config.toml
hidden_size = 128
bias = "qkv"
optimizer = "soap_variant"
beta1 = 0.95
Each number is 500 + 25 x the weight over its row's rms, rounded and kept within 0 to 999. Layers, rows and columns count from 0. Numbers have three digits each. The size before them is the row's rms in percent of the matrix's.

# layer 11 MLP down, 128x512, rms 0.167, rows 81-91, columns 256-511
104:495471461490465483489481508508563513516508472512536492512512460513517483502469454499503434488460483523532498471486517485492443483477533476490533527562494510489478483536462511506506493516451477492530512469524527511450500509470503528524538485513515540476529495544562486494473494522467479496489486493496515567492526518514496503447510526521487485482528506505528491534490505497496484513531552482495492472552491520432495505507493503501508489508558503501486499495516495525428480476487522490493502480487529514520486506510535503505480508462536490513482498515500466514530472469468508570509448425517524485517528526499563511467505520497534487518484501501484502508505517479532495477513492517479519482481471523519456564463464458498499477538500494505464470539509497492467529500495519
099:498501463499474487448574485479472487510510470522498544553502486500497535497488518487443501495495520472511480503482503479499504489501483496488478491509488528472426527486481511525474477472482515450560471485502494508504516471498517513472514514479470521563518472514490474534456500479483514501518522534462518487490506515483533484485514487485501475520476467482461431450491486476491485512506454517512473455528545491526514529499503512492454439517494483505543464498489458507491461516503473503477493524507531444527497517521477529498514424520515523493479506530480524490436481495478512540490493546493525537498505487514550488531481483504524439495479525490500527534543470487496497487530455470512509515477520482517489461532502507491506489460533546498518518529491509529485503529481503
101:485478519489512490497537501489507466468521533496524500507529505505521524504447479512527524525496499514466487492530517492474501486553509488520529448487506447517472500516477532529495527509484520510500436522501480521490517515500479451515521479516493493494488482476513540508474473477477470511475495549522488463522522454458536500473505499442489499516471507503478508481486516491508491517499438482521518517493440468544482478505500466523478540529510519532498480458502424492461512481518520491474496460496486498504499486516507504479489502499503459510520492490471480535479526441540520537513516488523479511514497506516503508485477547535456479530483492489492486444549492464499516480504533504518496496479479502482469515536491487525508524479466535481520509475506484534512501569509504
098:485503482558509516519488485516518488492518508519495443452505479529522486534464505492513508453488503487523475493509503513522502523548476512468515522561471509520495491477432459504512471542501493501511490522480523477496501510532524501451502529511551550490489517524549492518472509489489549476498509535500499518458491479501469518503495495502510491525545520540509560518466522468504534436509506511465450531519503500466485519501491519489482476462520497550474493515520513529519490519496474479475526468489479474500505516478491505504479546515461505482477496505504520484487476526523470536499449469519486518491504544515477516494508491491475490534528489541506507538510532498473508488500502504481505429515442510488465548476513476499523509502509464479510498493499471500545467502483471
100:496506487531507501503495474471533499488501501471502514536509506485487517500495540505528501499490461516536530541502497493512512463522496490472532448538493496505484493523523479455530497487533536500476505476471509499480536488462514527526478475493513503482539512466531555490467485480544528457507486490459520463503528475551498477508524497527514454495508480478478491484476507492512517459464512512500517541534508515491508454547476475457525540474522469495479541470478521489470490549499493489503489493497503494525514467526466517513515487471511506519507470527524516511478475544492481490479493490487525501507482512518477487506480532456479451529472489498516498549496523588521520484502553479506500466446522505500472558560551451528503467489526512471491515483498525533498490513457508
103:509522482501491479527490489476475488506499456503495503507522487481443501497497475494485474470471513507507518478521500488494446471510548567500545455496508530508528538522484502476479479510481515506495498509522482498513499526494488521516460471472492490499540506482497495514547499486513506523533503494499520488521510522484526507537525522511477467464484516479559491507531527503447500480514488482479538483489513449477466482521510497463479518505496489484487501428529486524515543473524490523515477479491479509497497553497483463493518489495489533497519473475490455531458483429494466504512525492498507462535477452522478519470493543480490531503486513476495467471506459504501488508514460511484484509472515488468501509472466474525455504566464488487520450486488480488484457539523514
103:530480519454513470477482485509493487494528492474508438485470485474489458513506484487469499520483490508520475502498508481512538507457508503505490523492470510485488528463499480518478511538511513504457485475512473511485498482478500476506492482497503516491503525527504511456498521476518499508551521477479545498523518494517516467502491534523534514492474475503498510512519475501515509563466500498474483524463505480472516501499538553492434437542478471491482533514518468517488492508448534479503483546490469476554484523475466510500476499479538500466534492483492490527503473494493485502514457465509492518491477539483500515499501524502499497457530491478494497492513467481471487517488470504526491516529502481529463484446470489443473526541500523533495493498493493507443552501481499
095:494499485526519488490551501516525503467535547513468531505482494515510505513484499505523535502480458460521500489521513532497511517533498517471527502479469510490477602498542492448547466493467500463483494529516513499469534542547496488535504517506486499523490508487479521522512504471516456503452509490497442497476468523493501474481463466510517507478509505516470490504489484485537514529486524502493455475518516499492544490528508452467502508487492472510514530515529473500492476487502469484495508484477476493508514486505486493492553509503465492515566503531507515503534573471484522508524508540512494508438488464480469479512506498472515508508510517498541495561481494505522539450529546484453508553503491484463486529544512543502481497484540480496500444489492487522492483492465497
101:541519511490461511523463471472543510504483463511451525520522474525511488527528509504457546495514488530549510462516478500500563487474468529467478509410528484452538483512509498504500503509482498500497530491515516525513467520484471462504494499500515486491486492508482520471471536522486480502433537487510495548504488477514427474484481509491517507475507517564515529486497481525484529487500484472492530495481517493472512464487504483501519502512503492466476538534517526510439496514511492456470501518516482515500523539508508554495519495499542471485476508452485478483515494502480499535483492467517474487491506526492482475506476502503483492474493489454460489486441475514481504501501499520482477506461511528515535533513508493482497561485536513509480491495522473531503492515484505
097:513508470475494460457493514463514511519495488547515510527493501504509483521541445443533517495533488514485465487475499530507486483485511453539508479495494507522485535469519491489520518471515493466516461504517489471466512522495500565525479475472511472555509505502487569460490515527513483442464480505475493511497505474518494486515525493468519512506481496474520443479472502541538497502500533515463509483528492509468503496499468464546495473500489484509521479539489504524462515515509484496492504540464542499483487448492496493492459480491517507482518506480511513485534470454526510496488525528489497474533519507511477472501518500464497486479468475488498497477522483498527502476472509529493504497492470530513504484518454494497459472536503494496452488495471512468481544455498478
102:485477471481508517512497539483520558502489502520515518477586472561506483510485464488486478506515509478522496516553506530525486491477498543490443492466494510559494511513488540491498452505513496467542479486485513500514486486489521511505464500495528540506472524502526502485527498444468487523522467445509504536507495491489491529503473527520532533457567516472495513540493484480552523544478507519458498478499449515538493512455516569499485507505508494515463497447519493508459514534552499528479514510473531498503485464457492519484517526481503525494514505511518499489498487488477509494514486513496505508524486496489495499432504540500496485504484488522520511467510522500466505508488495488488513496479549509494511471544520514473521516503482483497554524487501488542536517496470516